Part of a small language model's weights.
Size: 8 layers, 8 heads of 96.
Training: 787M tokens, 6511 steps.
Each number is 128 + 32 x the weight over its row's rms, rounded and kept within 0 to 255. Layers, rows and columns count from 0. Numbers have three digits each. The size before them is the row's rms in percent of the matrix's.

# layer 3 attention key, 768x768, rms 0.0349, rows 332-383, columns 512-639
101:046103129107159175127076144102159126158134079200123163065145105156094126171186187130106132181074129133106133150096166062130089144137080143155093104050152120185193082162137198121083115161133082100190167237182188110155094117133149111099143138155069097143097123174167186133106198145106150154160098097096075150141134138093127164151128076159095120134090092169137098107116105076178182089150
102:060132115126154066160123115117150097165150132141113138124094170144144109123130201173065137135105112120147071168117103097119156103148139175139200151129099113155188120159112116053117162138170103137191129118053066176144104119148148124137092130080123065116145128105112120140157086098085149175202098132128124133083165182151131140157140101127125194112136142090140148098115103140110097150135
095:139156125118089159108144140083219153186116132048148059127117081144090139139105152075126125118069123106140149100077059204112143182211156112105143136158136105167140145126133111115100104166110175129177104179144150032098159184163154096114126135087134107111128134132138121157140176141147158090164132114178122091109132123150150099098063141136149192201123113077107080101081117119127129125136
099:160110085112159123150116097155134125111148187182129085147114077129107147104116100128107124130135121144130076136121127101169146078183093125070092151134132191117162113137081145172105161118105052151130159102133087126158176098138131155084173129150147129201065186073127123105097134177153129118119119163148165116125142137085078176193121148122146157196123101116100093155088162165118146148151
105:145199100139160170096107070195130145076139071143100191161090158118154160142130183142097136038136132141112086090103221073147163148138097123021155139161136138173103119160141179126120150079133088096105118100119142165130111111110117083130128133110210127161136135097173136114145085075060109144176123150101167131102132142123107124121131093137127157095123105109122079128169146151100082095127
102:139116090131096094083105113169171176126142122156141156116163124119128054141189099073113158119129120103126109110152102099213166081145112138187155172099127150109039150131090129137110132086153104142144158134151137155122164169171063155187145147121114133067192127101138118111130080111089094121137141125135120181094125124146160110137147127178146084147167100063146116167220116124139137110147
092:101104070191116158121067135147111148089137109112079134158129135062098096097125133144118091118145139106066192180150077098100127072098128144106131072153177144125083077164125116084097128055112104141170120076151069179171095142128069168126140198115138118137126079161134091152120138126117169172158174087135156109117126096204129082119133148124169132086123170146145151109152138135176098150090
098:092099172126156070164166142147136135149136172127079138164143098102120117133111159146132064147088120114082110119148120107138060112155086141113139100137109121185130137106152171131101103171103105126080099120167175140154202105133157072186169065109083136126077123142135197174078124150166164106144170120125109165108158099117123155128074145134121099207099120103134107122070132160117140116197
093:131149107135167111085122099105181136098120071145097177193096156095207119152116106151123085116164139144109169162077128125134097141134106110100121162137183136099147164120104126111104151142123077136089109087176159150123135100186133152102151188132098173069188092144137135132120111095144126129112205202129124150116130039156098115135111137147124124079142093140084136058189139137157099139062
101:159090152221135142156128114151135149128136173122123147146067098144128179119141090126115098150110127121142124129116197115123115182108122092097130164112117104144113125137110075068110112172145121205200175144137127113136152138085111137154156077142169133127104186187158108144129059083108151075088089145130090121087171202116105112100112071082126187162101154115149110130146195129127141145124
095:161109176103118157111166178140126159118102086087147134130173126102122108141167094108116159112166100161120098191109148156189134098129112123163133122130156116083172112186123070097150122134116073096118106130132118114085134110113109132153174090073090115140084136124086156178145085189102163153081170143115199145116184189091082125167118149159147143140178127162108113189155126158139065116116
100:151102171178200154083133137071197145095107112160142117144124142128147173083158121102128082129146095170160136078083144195131166109211100158084116156112150131150170113163126143128104147159116133108145163080112107117124180142118141139130124095112113104123132111123145185115030055062132151111176148083069124131154110168098126103125144100107119155117087150201092127111165146145055102095151
099:169140123155147066088096146074086159155161157208115207120087128147126110155130124161104114097109100096090121120111095117131104177085120197122105114124102142116179062140142120105113113094131112099162084084029145087131112164117106122093209149131074142124171125142080133114125144147135128128188179171113154135106177133166131132128090174186128153173136110139126130107098176155053129160099
086:136140097138139095155148130165129086161210115116100130094173164110158109194149087130191102096138159098143149162117126194128114099147123112142114071109139082181079129187143122140122140129082072108178141148139103014157103092070158128143143085104111071170187180106190112181121132070091135190145146199155095108170153150118157112149094165143139111067117159147132122211173149128141148161129
101:117080088070081096134102142046155138093122151123199183138161201128123105111133128132071046164092155082180121073162147108137125103104098151194178121092133139154136118079099124122113143157094136131183153147082142108130145127112113119052106190090088129136069101042165146131157128068130105121142101135113153122097112132110172057129103198135102142123110130132135129074094144090175123159136
103:089091126101124116103130164145142110134119117113160110155143134099051119112091174097108106061138197140119233163144114126213143108112129210076096109149114095161122147115150110066154141095115161162179191100095097061158155121152112122187130160092146114092160120170061099148145068156157138120149090093141137152154116133174120117124147109133113141152117137118150083133150139119060152133119
096:114112129094139249144145127145142126092214148122139182087105209200123050139076103149104138101109093123111149172087152159172131118086152123113121124049172105119107133177119085086121170133105171131159129090141117137123074189126112159122145118176136096140113098127120142039124155128139128140110123185115152074159131160088173145101130148157129114132130112142113129168174166120083138094079
102:123029129084119142188169121161100091160146091113105136134111095087101158112142130152079154147121180126045085145103134150094158117112135110139092131091115144145170147088143159168115113153155172151124155110128165113175049052126166143098183128160116142096104141097176109125139168084149146156133188081161109163112094188108145105076100130150141109188110120146137102136098127116146097109182
104:160160105124131175095129126096114085170120145213136170126131152152205060156102081181115087071138097153147117149160135137123230111104185111174153173133170174165133081178166150158088142064133115153169100151146129129118107106067094114153141097114154106151183111118212166115124099095189104146098139202096143160113153101110159111110085133083148142121133101072153155183114097154133121131116
101:147131151115142146163142138103187173137117189148079160094147147127094098113121126167095124142091059110054114091183090131168138162104143146143126127120144140067118159109140114188049129146153058100159187107155163115090129221143112169090188099176139204223116155076120152161098099176124144159173137123140172057145104113098102141124085154170158068140176144110122130157064128139146170124149
105:168184103156143107055122121135114073094156175077172138128082144176118113104080061160133142117199118151133188133105129128119099120073164108142118185131111122150121169138095090126095127116113087126108115182165146115162114129128108185132074091132127082109209083120124166212121141124103144158151057151105113147180111080089197169080110073118108081141150150127155160065148115110182077151119
103:036163088192111161128105083164124120113143094140093099126139183102138130143181097129137127080141123138131139127133162084127138112084103166067174159087110129090062160195110171142083133125077149180109168127155070065154133112133117111122191097160135123147143155136166167128164107109117150143153139147146152153106115121136154153192110125090186096093157129166150161127120079097132131154200
095:123097079142143144095121167117104199124124167117186152142153092122116193120151167124195086093167142150117101120089104134104085153132100133110092155172108157174058146104136097140059100132175154113144139101107158134142147139111116149122138085075136137156074094137116162133082116102075130119096077097136164160117164176114131150161128170065168108167140099128134156131127102188096120109150
099:133106175090144091160160095069168099123124150124123169161120178118110159170126063123171161139156119129160112092078102085127139128078080159055141147088139163171147155069172111099111100162156154155100124053147130182193097119159180122180157150131107106131119072133168127093180164130077128170115108133115126086148105096143104153185144121141110061148159113151076114119116134148201155138131
102:069100105184078131073137137098140158053090131078081169181077134107120106113079092106135115121148113155173190119125127116133094147115141171162120094110097069170108114153112099112142098131146101120105130092102131142118172129121074110099077101150122112175155109171107165144115135119147105112126130173098107147133113126173125049124148114110125176145150119159169184141117145085082154090100
101:119141171174130131130088126146120132180146101122134141142134160150105105136086124139169054086175129167144113105156142070127154085149163104193134051123126122139102145098127112164123108163115134120157119103135117167200067158088136156123173135109164209162111102183184086070103120143109079114047131131101173105172074198090114126126087119110115109141107138137144160113164119127112154198158
097:088163154155147135121145117100163121074048120154097140118120118170131126098145112088102204118110114146115097201143124122049099159149109104083108181217139099096116133105155162103084110185192115104085164155098185154104158159119120170146072118103147145133125132167166126091131095142089033090125148154111182078180117108077094163084109110176110131125126095134148135117090125129142187125119
098:156037176088106105154108175204187156066106190132173149125118136126165150138089074144137078100147055116109100133144153046133142076141093098155135070180136116109086125090112141161126130132102090119097167080182158097209111129165154065128108166077155115158143129170126111110086165144196108099187105121152095151154186126111094151136182107141114143134149128107114089147117142115139116050114
101:088199078100098106170135153174122121092158118195157090104135125141135185097129115109122094179169162100090122141117098145077113120114133217148097153133141165075096094155121166115095100120085137089109136134094084114098126135145130111123164163076154098090197133175107153136155202133168138144149094122191078111156086141088100122149123135106093113144105174164133130067132113081105100092121
105:152156119114111132097155177132117138130140135132152128152174111071087086110141146115088148113146114112120162087116187159141139188106143153148093173134113157134090160102140066149173072131155130118097164093108100113142134132208088154069150125077116084135149114160101160136216170161140135169167082107130098130156077017113117048148140170136171114161141124119139052062076139125222133132204
094:152103068125208109087175100090103127154137138102136191159148091141153105151133141126162071108093093146093124184131123090190120126172121152139180158121178109098170112127106063171120095086151172108146084103143120155128172138134113154114096146152112078148099110120169124118149132102161123133129114100136162198132125199116080148171137171117148087159154089157114117072076115129121147129052
099:176153172166118155126171167114114123142049158098061130109144163138105124097174172105077104132147125120096140120144165137156080163126177110132148104145160133119158110144136148100117146075133134140092144078109102119197075094118133173125082168114175094135139128190158179182160116177093170214136070079131112095035091078095151153131168102122130132169132103138162130134127079107115117084203
091:120070102178152134136137133157113088184113101081096145091085097153090150175144188139178220115138113093091116094111126141162127175140074098091149094128092132105124090168153091077073133114131138198112143061127149123138192168154119108166127104089091066161129153124181156124112115127164123059073146157126116152127166098048097076129127123103138136089123122142084132083166125096121176120127
102:175123115141190142125080160131141179182165114125102099117141112123163158129061162107039147120112141194146095123175098094136135184063135118136108093112122137112101071136080160098159117105153186114151160181130135157141115122135077130061187083149139114100149142117146172148111082117093126166116108127089107178119097132156145127089146087155148100127138174076103088129168117124095103158101
103:147047119134084152159150136068117136129067101093155128085147193082149129175181111128132090121147087126168129115114055120175168149136043201101126104143090121103107117112126129168133112147114170154142125102071122114115137161171043116071108131107149158148139131138138128147158166170183128119140100114120101174159103095158160153162095165143151151115135122146138131113104084124083098165130
097:127138149061170063121168124144132102153151147099102093144148188162134133102123133118094179118109091152154075129073100149121204135109154097056138171152157134123119170143094123080121060150124121104140119151165139145117183135138143140155131104155118176075124147086121129166152147179148081088124155125145098136153141146159110190082140053142089134097099140122125172147088132094133100099119
103:095116140045112130121100232143131124147168155143125159165118050155125165145108094181191155129156133133116213164088096108158148167111144106125140066125110161138145119069144127127112094132049153190080164117093142100081124141156170114135128122136095141126106137199115104051118144114102171148133161161139145109119144161124128105081116104088039094154148103088126099142079101110114180086154
099:131161075141105130092138113135093130115161092188120114123203126186158110136123135123119096128185169124165134149167102101142120130132144156121172162143113148138135145145049125099147095079153161106090123116146184125156142161153104102157147143101096146121120082115117141109152111061106104121132147144124099111090130063154179130153155111102126205119163156086145112130132148135129101150143
097:146193111084068132153071142104096103110090115057104119136119127160171176084118115118172101122124137110157124079155078101136109148100074130111133126079137097137117078153113110075083106165144119083111150104168138141112134157052129140175126091157141075105154127168145169108132102084109154095143128115121103135115109149096169150160148094173174145089125139166099130095164195167116031126091
098:161107092173134121113155113146192105134159141144151133171122200100136137117166156204149115111088076119185114149065109127125105110142080108099125115107159090108126119111146185162125111096113110179176124126179097105149164110160137138145117104123171231133152113143131125144108132110112131061163184120138169156131137123130096141130123129115178108123152140100122132173118118130098155113112
102:109136122121124123137109107179117104128097159160169146134158128156067169098081157098059141122071096176134109152181108103122119084116133149150151133100111206152171089129134127143150082057151107138194144148151094177178052080095164199134156119153105173138116062039093090142132111124156113142130104088104043192128124131120127125124142143115130100139193108087105186180134121168121121138091
101:090179073101148083119132119061132114121118127161105137099125132116185084192154072108119144129137109114179080048212136123125166157191114154167106101136118122107190139142118150145157167142115071136131109155134113085206146113125168111144126095162135159157146171233111172138165109138093143138116133140064114129155154140105125098139112147130160128095127132134107108123068113117185094145133
097:096120122103123164121148161069130126130098107149138163094088121103164170144126180080166113087158162135096204111173148123096142130117127132168154125116084081092118143156070129153089128125074148141143104144118118151073106104136094161091148110117110144142150154200131128103152104162133112073114125159099058136157158120121120076095117137142138093121195157208105138139105113070128125125153
093:122152146062155077129128135093204140164171151137115167115153121136130117151147097128096196169147090158136118147107105142120118085088153090124128176051149089148149118087108075110141099157087158115087132105116125077143154125122158102148108117127170115166115152112164088133161064094105117131109161189151158148139156085168123158109111099117124086107163131188135130138135099072191138126100
094:037160182093130149031097181152106158160161138067185173189135134144124102092194120166184141102160153092180174080117128120132158152182151096116146145132122126125060121164086168126077063132142090118232131109159120168119171086157157152077085158161109107125100102069079120098147105129165131149085099138123137119134154188101148117098094116151119087172091154125145111071100129139136124082176
101:086144096092129116180140167173124146151102122148113115138127117074138148106134180119092205113096128082145144118113120111098130134148088184081128185116084149061093125183192056132082119140143179151129084116171143125094184152154133160107113157152076053168130143177103121156082137115161145089065149147127126103154062122076086079071160161163136112110127087169142137078132120122141138070134
096:095084192196116150118135096134125109171104116132080128085183111098123127112160053128149124102138193133097153155163105066087105148159088154113104132132122133176102130165148117099100074129078094143167133188073097150105106096052085137127108077100090130144126127154192149094138176135116132091113087097153129194131127100190022131127188125096180094160172106096108100132172121131127144127093
100:179140117140121081172145133120125136115169082144162099092138154087077174134121092155127149168044131122167093086122117093139149144118116115184174114141154116132132114150137023204134190072084110149186119129175173124054149121089144090118138099126152161128138172154134124118095133079129128169152124176159157125093157136097114145175084127166097151135161133120121144147092103106093170053140
096:091092147105139125101116106110093169140099102119126081107084172176122162142143130082115112100093149158136100143129143167117126109127130110111093127152081119079123140196125075139200100125202089116100125117154098152117121144185194086128159185106143086146180128103058173120148132096172154158179129102125120128144141194129154098097024170149164141161114143163101172140171153157115118150150
094:138124093128095123165173088085154134081130129150119127108102156091162103151103088143156145164125163143149104130071093118102105175101190155183158158153130152133145125159126137147086199154110113155117164142107147139148118089083092101094086119138173150131120120172166133068105161118178186126099146155173090136085127159153068171095138127139116074130142136097133131163110145138177096145140
090:112078121143183100195102174130169164172105162106104161176130156119101115099095129171135081126101084094147093148140166099126113110145060080100123120164162058078176111123188192112149130095125093157150103162104159126091173130137083094123111115065116105101131132141156073062125129201141115154165153139133123164134116146103115164143107113145165162099133169119135085092177145151155164160123
093:095078164119138103119107126061106133116086119150127085072155114127096159134116106150122129135125096122119095122179163173138045142139077158153175205105169147136160187143129126141121036197124158109136141166133160164154107170152149044161096149090090108113098109082089125146178150125110162136159163141113124127144128157106053154127153087092138122133151125139128080105115168137145093138131
# layer 3 attention query, 768x768, rms 0.0351, rows 333-383, columns 512-639
096:129115205091117127096042100138150102058143153165096178164103136118110136185105093085122110132122145110139150144168185100117136131141142227122139081098115105097111098093211113131128155143144131118179073122102162147135161127130155092158092170106143187186145071159102143107090117192172115141077075176099105137088162148103132171073093138134101143066134134129123098116157127117069127127124
096:132172122125202170153105136086118130163146097134107108120070136111178112132133092094152061095170170116124126100108100136147123089147111074139156066185140113137120069174081085143131027169123155081146131134122144149124168120164182102114168179078093129136084122117114136158139132171148090164133126111135067116090128097114219086138128130125121133183147156130173148061070128100113102092160
100:158148124190175153083156160148086122137128134086060126118113175112141158150111114105140183198113123127107136184078113118039097189127151099114113113112073165129148090134139130129127176156167157096099128070086146117130162114154182150147077126090103105096150165086086139142154124074193135087163175127122154097129119099118185095080144133104168175096138104171093142106174113063073103125171
099:134130120106146149150115145156133086112133136097114125173122174151156121134163105124164115186110127111141153086112137144126095191081160150176098144092151123123174147126140146237123138091123118108116103115130166104100139139155145136167140050144123095133150116095121106156147158114162128116113085139121144115120112150090118128134108131110224061106195114141120142080160106117117126184121
098:180123135105164117163103153158177159145089098187127160089119152097077182090092125141066103140167169138077101169122109090099137118137143154169154153093057147159160135093117160106149175117115177164112085153132088156109089103181136097093073146134158116112060124162220142122164144134130148103131173133162171131157139160150135140136173116120134107086173124138150096143139106093141105105106
099:140135141170129128117136165091148126159121075120104102102148082125146146121137134093120103114159112161130172163111103133117182127157132135144115126136177107131169142126131198150112174126135146153140151120128142125135143139118176122150108169120150126134139088129118187185150162109176084155104133119088112111073162172161111206181129137124121177132146077085104170126087137155146120119077
094:112108164102150171106145149133116097137115116206085142112185116073132113132109094122129117029141111112099156142114162140080087151154104098110093159153168133095104153170157102170184131138134156071154132126059145121108117098100103110098102098084065067181151155093115128157129140073120151133098158147128170064141135172131097160059115091126126125162070117119127134114167150081141113089165
096:129120156112083115152108105085130183120135118134183166138135101074141134195156173076184133135128133145169159125136147112140152143132116139051164069139158184124112081027153129156142124062085095160104153116113109171157175139139173181089147154061174123085201093095196103108103168128151089109126207148104196127119075172134137115147090137135131189144101074086094176159099144144190119146074
097:139117129107166075117127118082203139113137103136123132135105128104155100146144172162129100118160125113131170068120124140151101151112154167147149129123159087095118101045141101120180175133075108081158093161155145106168108167120151138165146139093138220132147104123059119097145112181126127148148071149160128165132136113129133173162179201112162144159088138105169129166153078159153111139081
095:118169106161098096127098162115147171094090082145109132137090125149120124090139112125153167113148102147106130157105163171117134114123122114109117154090153124140101088115142147209169159213107124155142133071178086182119142159098193123171164096152142144146124131124106123214138091158129151142070127087124142141103125125037145099093107059085140153091140112109137187105151171144221154146193
093:145165082084123142120101124116110147175180158079113139154083131153150188115132170134120107145164129087118145096135135109125081136154133152147114120165225176123143067156127137140099176073101129081128080108137052149118187110138108117157078120126146136152089126118075065124177075202172143134124134196113166172111070129089105150102134091161154132177138160134129181114166097129072117151077
097:094146109095160073092116100134150162123130076161092132158121148143141142137142094148113135144184138082141168090121142148118107143149153177104110109138105109141121157138067147100068106174101107138109132108190156113154153178124141123152158164067125099139115140147162132133086151103081091131179096169035161137117164074152054175133103116093077114098164156156158139126126118142146116125147
102:096120176150116164075120093162110112115100154118099144123151099167143101078092160132117089103145151113160191115098089130159125109148139184054104131163168167119124165111152164105116147129141179125156125163141162095074111144138119111102153103116144121172089068098105194149155151131094115089111113084175114121083163101127128073119149127123105069118143143143064153152095134182083077112079
099:131112174140128211098112117120135079148114156116192181148160069084178151121138133119158162130097153108175148122101162102139080117116058085182178144150141119110146172150096095095113162115137123091114137136112143105133162079188102072149164144171093135150137146121128133155137093125129127112092095202167164135146166094115147121133177140148124074069129119083097169128082157143140061127125
104:171116146114123135076121150178150133206161214164108110094220154065204132100135109113060080121120076184157159133133179195088156134137119116135123110116093133102111099130133114087138169077096114123096117155141141139162111109091126111163172161165077136128128160187130122084100121130161148171088140130156099101145143121124209143118113112124060064070124135131184166154102137122100146087154
099:114167128178147119105187160142114144103136073170160109099139103114105088100162166143144108086157154081195090104121096196101081100101158147110143137132124089085116198113100100120155154120186153138077133128108171114123102047206077175130056110130141129156111084128055133132136148081085180113086106137131125164144109104140127125132148143124105130167080102113140155139174125161095135103108
101:112110184108094118097163122189111099144081207118114112153125076186080157120055130114125116100132116141114119146163118095138119160104155124108075137119065153081065132136113138112187087107096110078141134122124094106108157150174121131156133167173104140187101080139086129127145141077130139078196108077144099127185139102111165167131126134111115084172076122093090111118148118098147182075157
102:139118077134096063124089089175146160174160146135154133154117110141087116127096168130144102127141152186116140168110136168125085052152123158053075169138166168134136161063143151131162170128144170046119112151147181170142143071125166093052096095147084099107141094146121173177106124167107152125175165184127120122116064116107103178155126141108067071139157124135088155180181171144159154152127
100:094122203128102092108105152090111124129079103168140097129099122100101219101199137128145133107160160160132156162141112135110095136112154091167063133088093175183147197159131085143099123147139146121117134131146121111102136171104119127109159140103168116117130098132124119129123114122135123119071071094171111086131145094156066122111148116126139146071116083077067196115099131089132093147156
096:134087107086155186147099141093120127188160173144138099081075089083111134120156098160157170066106060107126079119076130113123158098132124112106117183143156135097165168105102154185103173143086145109088139132141147104135163079094135167109142062068114124131134123136135095104102150137129096163123057109123126131107104135152144084076074172139123104138129102093098121184094127123133153156151
100:121143130151147159078096130156089130141138105193143156093131092103116155150135118133182162118099106140131138176073109109076062114128132075187170149144121152086180167134142181151156128134142103122177163144110136113135086124126132145109090121155150141128135117105195176189103136108162105148123082145114094088153096166149107064130150157119161128154097155132135163120167170149129152139114
098:094162102120106159205175136098160185123121113136149101121100204098144138170114149115149190242154118091184136140124136095107102115133091038120113162116149110125114086162139122098180064098138050066163120153139144169089099124151064128150138163151114129154121117122130102143131143111147105135068167061115102111158129121169164175142052115105146117124129145155153108102096121184152153127155
099:131125095145121113118143101101098121156132206123076119088123172106174143196078102136157096139109126108141125167112086115155163069085137120122054138114151137114123156164116120082122114136149121117148138113081142136118127128176110139159122172184144167116167156073152073047145160126134150068151152139145144163153180116112134125139134154130162131115117142114144132113086128088154119130129
099:128125072151168120120122160124160136091123132139133139135083146123195146093092102134158064118085112159172185150149150156077123107130178135082107137106111102205121133118102138118137160134119144132067074119157142150170132157078133153209137115121081176057091119117088116151140132122099109155076106116108121075135135094146074104146147144164139123064137134116049058098196165135132151152128
098:122105132116169133148127136137075151137118154132136115123118087160146134111142144110144176172099142120108140151108176112106128086103079172133139157114093079122115138115160120097172116159145127107114108117149172110196086130100107137160095094133183138088186156200169151097146115104098185102095142104158151183130179082188180083106095159113152103117141101103116141095157105183110142050132
094:130117067120134083150089152122128120121149160144147042165087103104102136183188132088176153114143122153157089125174118141131189176105159165119127121106154161157140054033165138111169153122123086158099063145187077138097204091162154129125112085114145131107192104098168131158104107139104182111197197141116152126090101172155143170102155168100174104119058194160099117133161192123119138089180
093:189133100109118102117063090068118114052121123120106163152095123211135083141078127181127118152158105163119150118106133172105158172136156130102142143119087149161089155165119085196088174117124107179113096124115144145099149114101145051110091132117104218195099136155147138134150080090143145145117083115092185108123140131154163140110134135130127119139092121100137143171123155111128153108145
095:185136058123153213115142098122079139156135160152118121078128177113164099125163123175163194102175125178110077126125137083146186118149119065137151186088115166114094127125130118142131117143104142124124124164179153097104176113121107101166089082103121111131105160135111167133152085161142139118121141100100101123090187079163171108122122112090112133109128127129157087151084113177163075174104
095:093131095173140182131116165130135151073120160126084128129172158092138103146114123129149208136119141135083103154110076135122080096114112068137182141127153125090122139113100110181128124168067159136132189137116098147158135149117180124122140119088153098190147148097188188149075103072176123194090126085126089195112125096110135057114131177110123094082155157123038117161103157131172130134113
097:162125176100096175087159123161120127120092084078085072164095125079137079168137099171134171130075184127130122121158136133096101125050107113112133171126173099141123138140144102108118102129172146153116097132076175155092138136142114148160170175090095087147109148131138109160119174147130132112157143148109163125124125137162125120097203090099158157084078185061121158148114125128097165140124
102:119100099111058168114122146100151115134122064161151120162127101095115088108066138113211133114151221128150092137115127091086210137092117104109124087155153108079162064092126128082140107131089127144168139095085156148120106108118102117153097083135114135214135107064140131117179151128232148115142116141154122135179116132091184112117136142143101110127095148109117112069078154120079129171135
096:135180151131127190079102125136152103096147138148151148115166136078148077127142078165124145171065104106136125132208117151106089142155117161133120177131133109139174176154130074209155138144153097157163101116073155159132130133169077144075153127144082117096148104061155129138119183161134123107146157114128052134152179140160109079113153156191173102083152191139142156083111091105146124160082
098:108073146090129159156144159097146142086093134126109119141109162190156179110077176164114105126176151205075108186088150100175098132162087139130208133122108102099098149148132086115131107090117190141110137140177151119172104202125154127081116144130126154114167130148114077072171157161110096076161101124151094112136112172160084103132110147102128117165161098077137097139110136182105152114121
098:122087125094090151166188141156137133160078158109048119106121119137190102136120124172105211153117093119185156128097111099172119146175093159155172179130142054100136115173150173112138067146117078129094119065107138097104141146177115125149171127054085116092119149153043145192113149126137084178128129137093100134094176088196062127154104174128093100180131142128150095132083144158153035093072
095:089166107091136120148128117151091106111125105119119125119100113089104157125102101110110095178139102088169150090111147054201136180125136148108118149158123172118149158138141123213110147191116153138177124111113142142133100145204155149108101158152092175137103118062138147159133104211091105115109118107127140050141071150160109139111178136117118151137213192136090124099106162145146123145077
097:148128183166118119109112160203122121116152115114075120117119074166128198157097129162072184145178071154153142130103092114154094134159158184165130116124120133093100118095148153120084132126098154092109135161161181103146113103154073197122148095110092107158063126119206143110174138144131160128099099083181154145116161110107089127103112138179141118117115113089126069130139073099180131141092
098:108104071081162078149118102210123127146132135210128069112103126131105102166106143081063079108100190156141183165111203160143106094187113151129060056114177128096157152115152135132117210125116114133125132142185134063204129144080124099125182164204107106091093178141153074094090165146116138182127101170181131179146087127168158173087155166154098186147111080126188148170107120172122157049082
097:104113162169170122124123108106113120132124112121188105123112133131138112144144055193137081124217086117130157158166139133109073143145150157113202143083129061150142168160187129196151070081123127111109158140130124110116116078118108125106172090134145128134122080135093125119139147093130159154120124149168096063138137174138126137142093140158137111130096163075175094117116158142105158074139
096:056099181134144125158127136180127131146100167108108112096162138163131113104161116108030108109117128098175137100127132099207072121127159149172144142149059155190197155136138103168109139124154176101117146137099193138093143102123076101078143166180128136080112115146100116151109134076156110142146161172087131193161199096189158112177117164120138151148120098139158140086118107095143146119155
095:139130134168186132147148165179130151145170187072141103131156156116107068132127119123094090088121118053059195170112138108147087126113131088135141175158188178124109087102139166162119157176081204130117122064142113083153178134112125138087121065081174163130136095147066082133074173094173108109150128106116177143140158132152125127143100133172152169166098190153156032142084071067126190139118
095:121150091162101129107148168173168134072147086141151122143098102127111161123111137133197072202083148141120195155060138126120097120088164157122101122159129124137066140152111183138132158123146130070126139144106164150127158092135109109121212066097094101139154120153130160123174103106167172153170077173139116115109106073153140136061103130142134123125071136128121114132112151103055112124140
094:144154091125104169145133122133147170139150087144131163083128051119166153074103148123133178143176081138175124131140156148165083169158115176099115135121126097158132177176132137161145142098135193154135160102125130078127151095114067164117105172072127128151120108175180139125145078105128088116078151094147100057089121115159139151192158121138082147210095146162145111162171196098225136107125
096:100175119082091180156110105137128100123122079188170171144087153195154167135105151161113192098090161118158136127110168118183107131039128108132084137088108128161128157105109082143138136116095127142167148101099105178082115135080072139193075091198072139174125138107158166158139123120105118101159144111132138149116178092139069157172088179206177144150106126098122090147074183134094153170161
101:094075122148108117156075133127178127146158102078119061069117094134117106136148143140086097142141155139104103163120092114062141091098058132152097114093113111190093171127125104160125162115156157098119107108144099156118144122151171128173134082083090165123118113108175108122046117152069129119072169146175149134100167105127124179109080081173125086086112160131138191125144143192078137132164
096:173186150173076126065099110117130153086148138133137116117130062121123130140115150128123139163115142153132120059188122117135154151081133144163118100109069081143160189124140044128169094136134164160098131135093107086079127163178179116162121086146118169154125151100186126099123213110196097086117135162142108066105105138131165144091134055064126121100164138089163097095131138137133085102155
097:199115190089105136097128111188173165090151235126110115189121134124135156126095118163142090126206127095157129083157079136162105105046142197121150076125157138125118099093124137180134142093063158137138160108161062111079136153191148090097149168134160050090112136189090069143094116133130093136127106094145161156142137093131106184165192190124142117115105140120183158166139127176084173154165
100:130156148128125118121074106113123102117102116082114108160130122116140160165110174118129066086085175105110142164139111177129158132147117122107130088166144101154149109100120093147135102087152111135136144140097132130112154116169099088200092179122099153074098111109126114113118158155101106115101118147154142110078156153145096113174160104136130158112150100140148097083191141083097125137125
091:136097091137195103200142073066146139181148135125118161106126162124097115126147068141133106141210136161108077114105089067136073078165118156111103132114137140143187125147116100147180100175162078085086108166149104098086176178122174145157170128109076128094084079131164159145145099154146137142165122130153081092153131149121112090142158110139095063183177125132132206100172112206116110132054
099:129124111145113120154209165086137116166169125134171111102130111136054117157103124140111178124110151079122100124157149180145137186137110117153167124106102158117159134144167094085160108064075167057097147158140123143113171093157176115087062153172075156133145144156100112083148185103125166126133111138134181099203112144152081133125076187116146132133112098160132149127102140103090171107163
094:070103130125136180123149135116111142140132086166144144161078065139085127119132110091091119089112148151114158120159124107127137141118115145175155124089138146148128174130160154125137114094115108110146177094138087156135157110109098078159127154069103148065172123096103069170122109079090151167209126071118141142141099140128078116155131139110102129101182100160144156079117086197072118142097
095:105119055131146119132097155147114098120086186121158132134186145127128135194101133128104119087150080149110231106097114119156145122135143146067104076148126113093087109089051104154083155183120170113132130117100129173071129143151123107137127126080086088115114161091129078182155088207168172163139052005099146118164118061152111168096131142107163071126070148143122105065159169111117114093134
# layer 3 attention value, 768x768, rms 0.0312, rows 288-290, columns 512-639
091:142105126110143102081128158122129123090158193146157160147156067157107140098150129094125199129139119136184115123155153180103119179140081108072149129064170066115133122138173114121174155136144160089104091098079078226141132135152116184120068084136161189153080129131144148046137140111144131176154201133125144151140097141148129162125121181142133178115118158198164124213123107166148169097055
087:116141104119139152193129139141181123189138132143180140100126098158116080095116137149041149157106149128150074146095139156131140208105191102136143155162118124141145182145138121110145178164141198172161106111147132088113109109146127094089117160107087105072097136137094145138154117069149158105111170122083137161158115094161103093111111112122155142129143079186110113103080100103148153109119
091:121157185129138081106087137191125165061091081167105152144129166128063126134149089137155139114158095110114123137095079093084207101111109100154119070131120121139119145128123127187114186144134085108133113126120114139120108149146174115066130122120099083100107160124149167076143201124234143150052144100135146175139199150052169151187135153129131159081119163154147091079157111108089101151133
# layer 3 attention output (transposed), 768x768, rms 0.0582, rows 288-290, columns 512-639
093:130061133154122135142174126117124134138082071129159122147076130114141191126126126169111088125113111109102088102130145148077130155108180144127070131118189131127128094169133096091136080102177104115112089114155092118093122087146100118155124104056098122091172097138125090170120122074084118144140067107095134133092138137150157154106126124101177074130092127064128170133188140089124103114127
091:104164154107142120104102103080056127092097131108134098094112086066140107106141122095127111105137109131150078098132142119110164093140062176143133073089152139139087093131152205169099111145119104139145119152064085167168062122105139155180156140100102128167154106133110155130176098151089140116129186126077125112087108130111104133121132187022133123134119147129117089152162149157149113219093
092:083094116113087131125152089166136127105213166130208094103159132133062113126095135121075158128145156113180135119125131145133077140147107165093111145093145135122081119146144124113191096122118129062131148113085124126130143164146133061086203151124173124150145105170090080166123120111121104174180119066125139070097100100152098134182130131128223096176129162121127116152147151131120143126121